Weights of a small GPT-style language model, trained from scratch on English Wikipedia: 15 layers, 5726 steps.
Each number is 50 + 12 x the weight over its row's rms, rounded and kept within 0 to 99. Layers, rows and columns count from 0. The size before them is the row's rms in percent of the matrix's.

# layer 6 MLP down (transposed), 384x128, rms 0.115, rows 195-207, columns 0-127
105:86 50 44 37 69 38 59 46 49 66 41 48 62 58 52 50 50 42 45 52 41 56 55 47 64 60 54 60 67 52 49 63 46 46 56 44 42 20 59 50 36 56 63 48 41 62 43 33 60 32 52 54 59 51 69 62 49 47 49 16 45 66 44 48 70 58 68 53 37 34 51 35 59 25 39 42 40 51 37 71 47 53 25 53 60 74 53 60 44 52 73 58 54 40 40 71 61 43 55 51 48 35 58 49 40 39 40 45 64 38 36 22 45 53 53 47 61 44 68 58 33 62 47 44 61 30 54 32
087:61 37 29 43 40 43 71 47 63 32 42 65 60 56 67 43 65 52 65 46 57 57 51 38 60 32 50 52 32 42 38 48 77 46 37 61 47 55 45 45 52 60 38 69 56 46 49 42 30 49 80 63 58 60 29 57 57 47 58 47 44 57 61 41 59 59 34 56 27 70 33 55 44 38 54 43 47 69 53 55 58 56 55 56 50 69 60 42 71 60 49 45 53 42 42 42 34 66 37 68 59 67 54 45 24 52 48 56 46 64 63 46 44 69 41 31 55 40 48 23 36 44 20 63 50 44 35 64
093:27 74 69 66 60 48 32 47 44 37 52 50 34 30 49 47 65 50 55 49 44 56 43 64 66 52 49 49 49 33 56 49 48 58 45 48 59 42 75 55 55 65 27 52 44 50 43 34 46 54 52 40 47 49 41 33 45 59 43 48 53 69 66 34 36 34 48 41 38 55 48 49 51 88 46 35 67 41 68 52 34 28 50 55 49 34 51 28 47 49 66 38 46 51 56 34 55 46 56 31 68 77 53 44 47 61 52 55 60 62 50 69 55 62 39 51 66 66 28 76 59 63 40 55 41 51 69 28
120:52 52 26 67 54 41 49 39 69 33 41 65 74 70 42 36 42 66 47 53 43 55 49 54 44 53 46 56 46 37 67 68 47 48 47 53 51 18 54 35 30 25 34 46 47 58 42 50 65 39 66 43 31 37 40 42 65 49 62 46 34 51 49 53 53 57 64 58 52 41 40 49 53 63 43 76 58 77 63 50 33 64 43 44 44 47 52 61 54 46 51 60 46 58 41 22 66 54 46 62 43 50 54 35 64 43 46 29 69 48 42 40 45 53 49 44 51 70 40 58 32 82 41 54 59 73 49 39
084:64 57 54 43 35 50 56 47 44 59 64 36 57 47 56 49 28 39 73 53 49 44 59 56 47 65 33 59 44 51 54 54 46 54 34 57 56 72 55 31 50 54 46 56 44 30 57 46 69 36 49 35 37 62 56 34 33 53 57 43 43 45 38 52 52 55 55 66 56 45 49 41 66 60 56 81 43 47 43 51 29 73 59 46 36 59 27 67 37 61 57 44 46 24 66 32 43 57 29 43 67 57 82 54 33 46 58 39 56 45 61 50 42 65 38 17 46 62 40 43 58 42 57 76 60 61 63 43
064:46 59 60 34 44 51 43 59 43 71 39 57 44 65 56 45 69 41 55 55 37 57 61 43 42 52 43 48 36 45 61 60 73 54 42 66 34 37 49 28 61 46 45 52 60 54 43 57 57 72 51 58 73 46 43 34 72 55 46 56 34 52 60 49 60 53 57 54 45 75 69 38 52 55 44 57 46 38 24 52 45 55 33 61 52 50 33 80 27 64 63 39 24 33 62 47 57 78 46 35 48 44 60 45 19 50 53 45 42 65 75 40 60 51 55 54 34 54 64 47 45 44 37 46 47 29 62 58
091:56 54 30 90 51 54 73 74 71 41 41 44 54 57 47 47 54 42 57 51 63 58 43 55 41 65 40 35 47 66 40 42 48 42 33 57 31 45 37 44 36 63 44 48 51 25 34 56 67 72 52 48 73 59 65 55 82 63 51 31 55 70 60 41 25 39 39 41 53 36 60 47 64 52 69 34 56 60 45 56 31 55 53 45 52 40 43 22 59 41 63 38 48 44 62 42 51 48 62 49 44 57 50 55 42 31 47 68 47 29 62 52 53 53 55 54 43 50 60 43 49 51 58 48 29 45 63 38
141:19 46 44 42 39 69 56 49 56 66 39 44 26 77 50 71 44 53 54 55 37 57 46 42 53 60 43 48 70 37 49 58 51 46 72 56 34 43 70 44 35 54 60 47 39 63 69 40 62 54 53 50 48 37 57 46 33 24 56 57 39 39 23 55 59 49 21 59 61 52 33 67 53 73 38 41 56 70 73 61 40 62 46 48 46 45 39 68 39 54 42 53 40 61 58 60 45 45 50 55 74 40 49 25 46 44 37 39 62 37 56 56 51 44 35 48 45 64 40 70 68 50 47 50 54 65 55 44
070:46 29 53 62 40 62 47 55 44 47 47 29 59 46 55 31 34 39 73 36 53 51 50 52 42 46 56 56 38 51 57 57 63 28 36 51 45 53 51 53 34 35 62 62 76 77 52 51 50 66 57 51 58 30 33 46 35 30 57 71 33 56 66 33 21 47 55 42 64 30 49 32 53 65 46 45 69 43 43 58 25 63 47 56 53 30 63 64 52 45 43 51 53 57 54 53 37 61 52 44 46 46 67 31 50 56 55 59 37 35 73 48 44 45 45 54 76 62 48 74 58 47 41 68 55 58 60 60
108:40 46 27 48 65 70 61 52 35 38 55 42 59 72 58 52 46 47 37 60 66 46 51 70 38 47 47 53 62 58 50 53 60 69 66 54 49 28 59 18 40 58 30 50 54 58 49 65 83 53 50 62 29 37 45 32 51 58 57 43 57 63 44 58 35 67 63 60 65 60 43 46 75 55 65 60 47 49 36 39 35 41 50 36 49 32 50 49 30 47 55 47 41 45 29 47 48 46 60 39 45 56 69 55 42 35 38 40 52 39 68 44 44 29 62 32 52 70 61 42 35 40 73 49 57 59 48 36
055:55 61 57 57 40 52 53 32 40 49 52 61 62 57 67 49 49 49 32 34 53 58 61 51 37 65 37 37 39 60 30 45 51 68 58 61 42 59 52 49 66 81 23 42 46 74 50 67 44 45 55 46 50 50 64 55 65 42 47 34 52 64 37 62 36 51 59 30 49 63 38 43 50 48 59 42 67 64 45 66 19 41 58 50 52 50 43 39 36 76 47 40 62 73 53 37 61 20 52 55 48 55 23 35 46 32 34 52 60 62 25 48 54 46 42 54 41 41 49 30 49 49 41 69 47 60 48 61
108:54 56 33 49 37 44 55 62 51 37 41 72 51 23 40 64 64 56 35 34 61 50 51 59 64 53 46 43 49 44 61 23 53 42 37 51 66 47 39 49 28 36 81 63 48 65 51 48 62 61 38 47 43 50 68 76 43 57 32 45 80 44 59 51 56 59 59 55 31 39 53 61 37 56 45 42 46 40 47 45 57 37 39 40 51 31 56 72 47 46 46 37 59 41 78 56 55 52 72 63 61 67 45 46 47 55 53 51 48 44 75 44 65 64 34 66 53 49 49 47 29 34 36 27 36 53 51 47
100:57 51 48 29 36 29 61 71 55 49 55 69 39 61 35 41 50 56 64 35 49 48 55 45 49 40 62 48 55 58 30 54 57 28 52 46 36 45 48 48 54 56 52 50 21 53 46 47 65 36 54 34 75 57 40 45 63 49 31 69 52 54 68 46 46 42 58 61 57 51 56 55 62 66 57 50 53 25 39 46 41 35 49 65 37 59 49 62 22 69 41 49 60 52 20 63 40 57 63 64 53 43 32 26 37 67 69 56 37 49 71 67 40 81 42 37 47 46 55 52 56 49 63 53 60 39 54 40
# layer 6 MLP up, 384x128, rms 0.12, rows 196-208, columns 0-127
087:28 52 37 55 65 71 56 57 37 59 57 58 45 47 36 56 53 48 50 39 37 55 51 45 38 66 72 58 73 41 58 48 60 41 29 47 39 31 49 48 51 43 49 39 32 56 44 72 57 26 51 49 37 42 52 36 42 32 51 66 68 67 36 70 53 40 73 31 60 58 60 67 77 46 46 61 55 44 60 66 59 49 47 46 46 05 58 56 26 54 57 49 48 59 36 51 66 39 60 53 39 41 36 58 45 55 48 33 40 49 51 51 68 45 60 52 28 52 48 44 55 59 73 48 45 35 53 50
087:53 54 54 40 33 52 49 65 53 39 54 41 24 33 53 57 52 55 43 35 86 49 47 45 56 59 26 62 33 44 49 39 59 55 34 52 75 49 55 61 31 54 66 64 61 55 58 34 42 58 24 46 47 55 47 39 40 47 35 55 69 44 55 68 45 46 62 49 24 47 40 53 44 89 64 61 64 42 39 47 58 52 51 47 48 37 43 49 51 30 38 37 33 42 74 50 57 32 46 54 59 47 31 44 49 64 52 52 72 59 54 42 46 32 44 68 43 59 49 48 47 61 49 37 44 67 73 41
117:44 78 73 45 40 57 34 45 38 55 68 41 50 46 62 56 59 46 55 45 59 25 60 57 52 61 48 46 58 47 60 63 43 49 63 12 53 48 72 70 54 51 46 53 42 57 67 51 57 52 49 53 58 58 49 60 44 33 42 49 57 23 67 42 56 43 30 60 33 30 27 56 60 61 46 28 55 55 30 40 62 62 43 46 52 57 50 53 37 38 41 69 59 34 51 69 31 40 58 39 41 33 46 58 51 34 45 54 51 36 55 70 50 40 53 53 38 31 50 53 75 40 79 49 51 41 65 55
088:28 55 56 59 52 50 46 45 55 51 37 63 53 38 50 73 55 52 11 60 53 71 22 65 35 51 44 22 52 49 44 47 34 53 66 48 50 40 58 50 71 61 41 49 61 63 69 62 50 62 46 69 60 51 42 49 54 41 34 54 54 38 59 44 52 36 53 29 43 60 55 53 38 35 30 33 49 36 50 56 61 53 50 42 64 43 52 40 56 36 39 52 51 70 56 54 58 56 59 37 45 53 48 53 75 35 56 61 59 46 42 70 69 44 60 69 72 35 49 40 47 48 50 37 35 64 15 57
081:40 52 60 65 50 69 32 55 60 67 57 53 43 37 50 52 34 31 63 53 49 40 31 77 56 53 41 34 53 24 38 21 32 39 30 57 68 52 54 67 28 52 51 54 61 63 59 55 61 54 27 31 47 45 72 30 38 43 53 47 48 46 35 36 36 41 45 24 36 49 53 42 73 72 53 53 70 60 50 39 56 41 46 53 69 41 44 41 51 36 47 49 52 59 51 49 47 47 52 53 40 53 30 54 59 54 56 68 65 34 36 48 47 38 44 50 53 53 38 52 52 67 78 56 34 63 48 45
091:40 47 54 44 38 51 56 57 62 44 38 56 45 44 43 43 26 39 42 48 81 72 58 56 54 59 45 62 41 33 62 39 48 48 45 45 55 53 61 52 34 49 52 70 52 76 43 36 59 60 43 54 45 58 45 35 64 41 15 58 38 40 68 61 53 54 61 63 51 35 41 55 39 51 46 57 51 37 51 39 51 47 45 62 56 26 51 41 39 50 35 52 43 61 58 54 73 47 53 76 60 61 75 29 62 72 60 57 69 51 34 60 26 37 34 70 68 59 50 44 48 57 44 43 62 45 32 26
124:23 56 61 54 59 48 51 50 35 80 54 62 61 63 40 61 53 50 42 53 53 54 35 53 43 75 14 40 57 38 44 57 43 74 62 49 53 51 80 50 47 34 22 51 61 51 72 53 30 43 47 34 25 58 45 29 44 39 42 68 45 57 34 48 37 32 32 69 51 63 55 54 68 47 39 53 66 49 54 47 58 50 52 57 41 35 44 45 47 50 54 50 51 54 46 45 67 40 56 33 33 33 53 57 59 56 58 36 43 50 43 35 52 44 56 48 70 37 45 48 52 58 73 64 53 63 30 54
080:51 57 55 75 38 59 48 52 40 53 44 63 62 44 46 42 41 44 50 32 66 72 42 54 63 44 48 55 48 41 43 30 57 72 42 35 69 60 49 54 61 58 44 60 56 36 67 35 20 66 45 64 61 52 41 48 57 65 39 47 38 50 44 65 45 44 72 34 39 66 38 62 60 50 37 60 65 43 67 52 62 55 52 55 66 26 49 18 58 27 42 54 30 65 59 65 54 33 46 55 37 61 51 52 49 51 58 68 53 33 43 75 44 45 44 49 48 47 40 34 66 44 70 31 33 43 58 65
108:57 72 74 53 33 37 35 55 54 59 67 47 58 34 57 48 55 50 64 34 41 39 50 46 62 51 56 36 42 46 62 53 48 60 39 23 50 68 70 72 49 58 56 45 35 51 64 58 30 54 45 35 62 54 62 65 35 38 62 52 44 44 66 63 44 39 54 51 36 62 13 48 36 62 49 56 59 70 55 52 62 62 50 43 62 55 39 59 58 54 32 35 48 22 54 50 42 48 49 49 57 36 39 57 54 41 45 45 43 46 29 62 65 58 12 59 49 36 44 66 66 54 61 50 47 55 68 66
065:29 35 33 53 45 64 52 67 47 50 52 62 55 36 60 46 30 41 49 54 55 73 31 46 39 39 68 42 54 36 35 30 30 42 38 64 26 58 47 65 41 55 49 28 41 58 45 53 63 55 57 50 35 54 60 43 75 41 40 44 73 41 44 60 40 44 41 60 52 45 62 49 49 45 55 40 60 43 56 40 42 61 52 28 60 44 47 41 51 47 47 79 31 47 47 38 69 52 49 62 54 70 53 28 55 71 60 40 62 59 75 35 44 39 46 53 60 49 61 77 58 55 32 49 50 62 32 74
112:69 61 40 50 43 74 54 40 71 60 63 44 55 48 48 67 48 64 41 60 59 64 45 59 59 56 63 52 56 31 41 34 56 40 42 40 61 30 68 60 61 33 68 37 37 44 38 64 54 22 47 49 43 47 50 61 45 36 28 54 62 17 49 55 52 46 42 41 52 52 65 47 69 64 56 50 54 56 42 36 34 49 51 33 43 38 40 34 65 55 40 39 54 22 54 44 65 57 58 72 39 35 39 56 41 53 60 53 56 49 49 26 65 45 44 43 85 56 57 55 58 30 57 62 47 34 58 55
086:55 47 51 65 44 55 47 50 80 60 54 52 68 45 38 57 35 40 44 47 44 44 46 51 64 42 36 45 69 44 54 54 58 41 44 56 56 33 44 42 54 67 66 45 45 38 64 49 45 52 55 53 37 53 63 44 23 64 43 40 35 56 52 63 51 42 56 56 71 42 54 62 76 48 53 50 43 54 47 48 41 40 70 50 63 06 74 31 42 32 59 51 53 52 67 33 66 43 59 61 33 38 51 55 73 48 43 64 73 44 36 73 59 57 62 34 45 56 44 42 38 74 60 48 30 34 53 32
079:32 80 48 60 37 46 55 49 21 52 52 58 51 46 48 33 54 44 65 45 48 46 56 65 43 56 30 56 47 55 51 49 40 75 47 32 70 48 59 39 63 47 36 62 37 43 66 49 53 54 54 39 54 54 36 44 32 38 71 53 41 58 39 37 62 43 52 48 46 64 33 46 47 65 43 56 53 47 68 63 58 46 49 72 54 43 48 62 37 35 40 46 54 66 45 71 40 52 32 53 48 40 53 53 62 49 55 71 55 17 27 45 35 62 35 45 25 53 27 42 73 40 72 66 54 57 60 32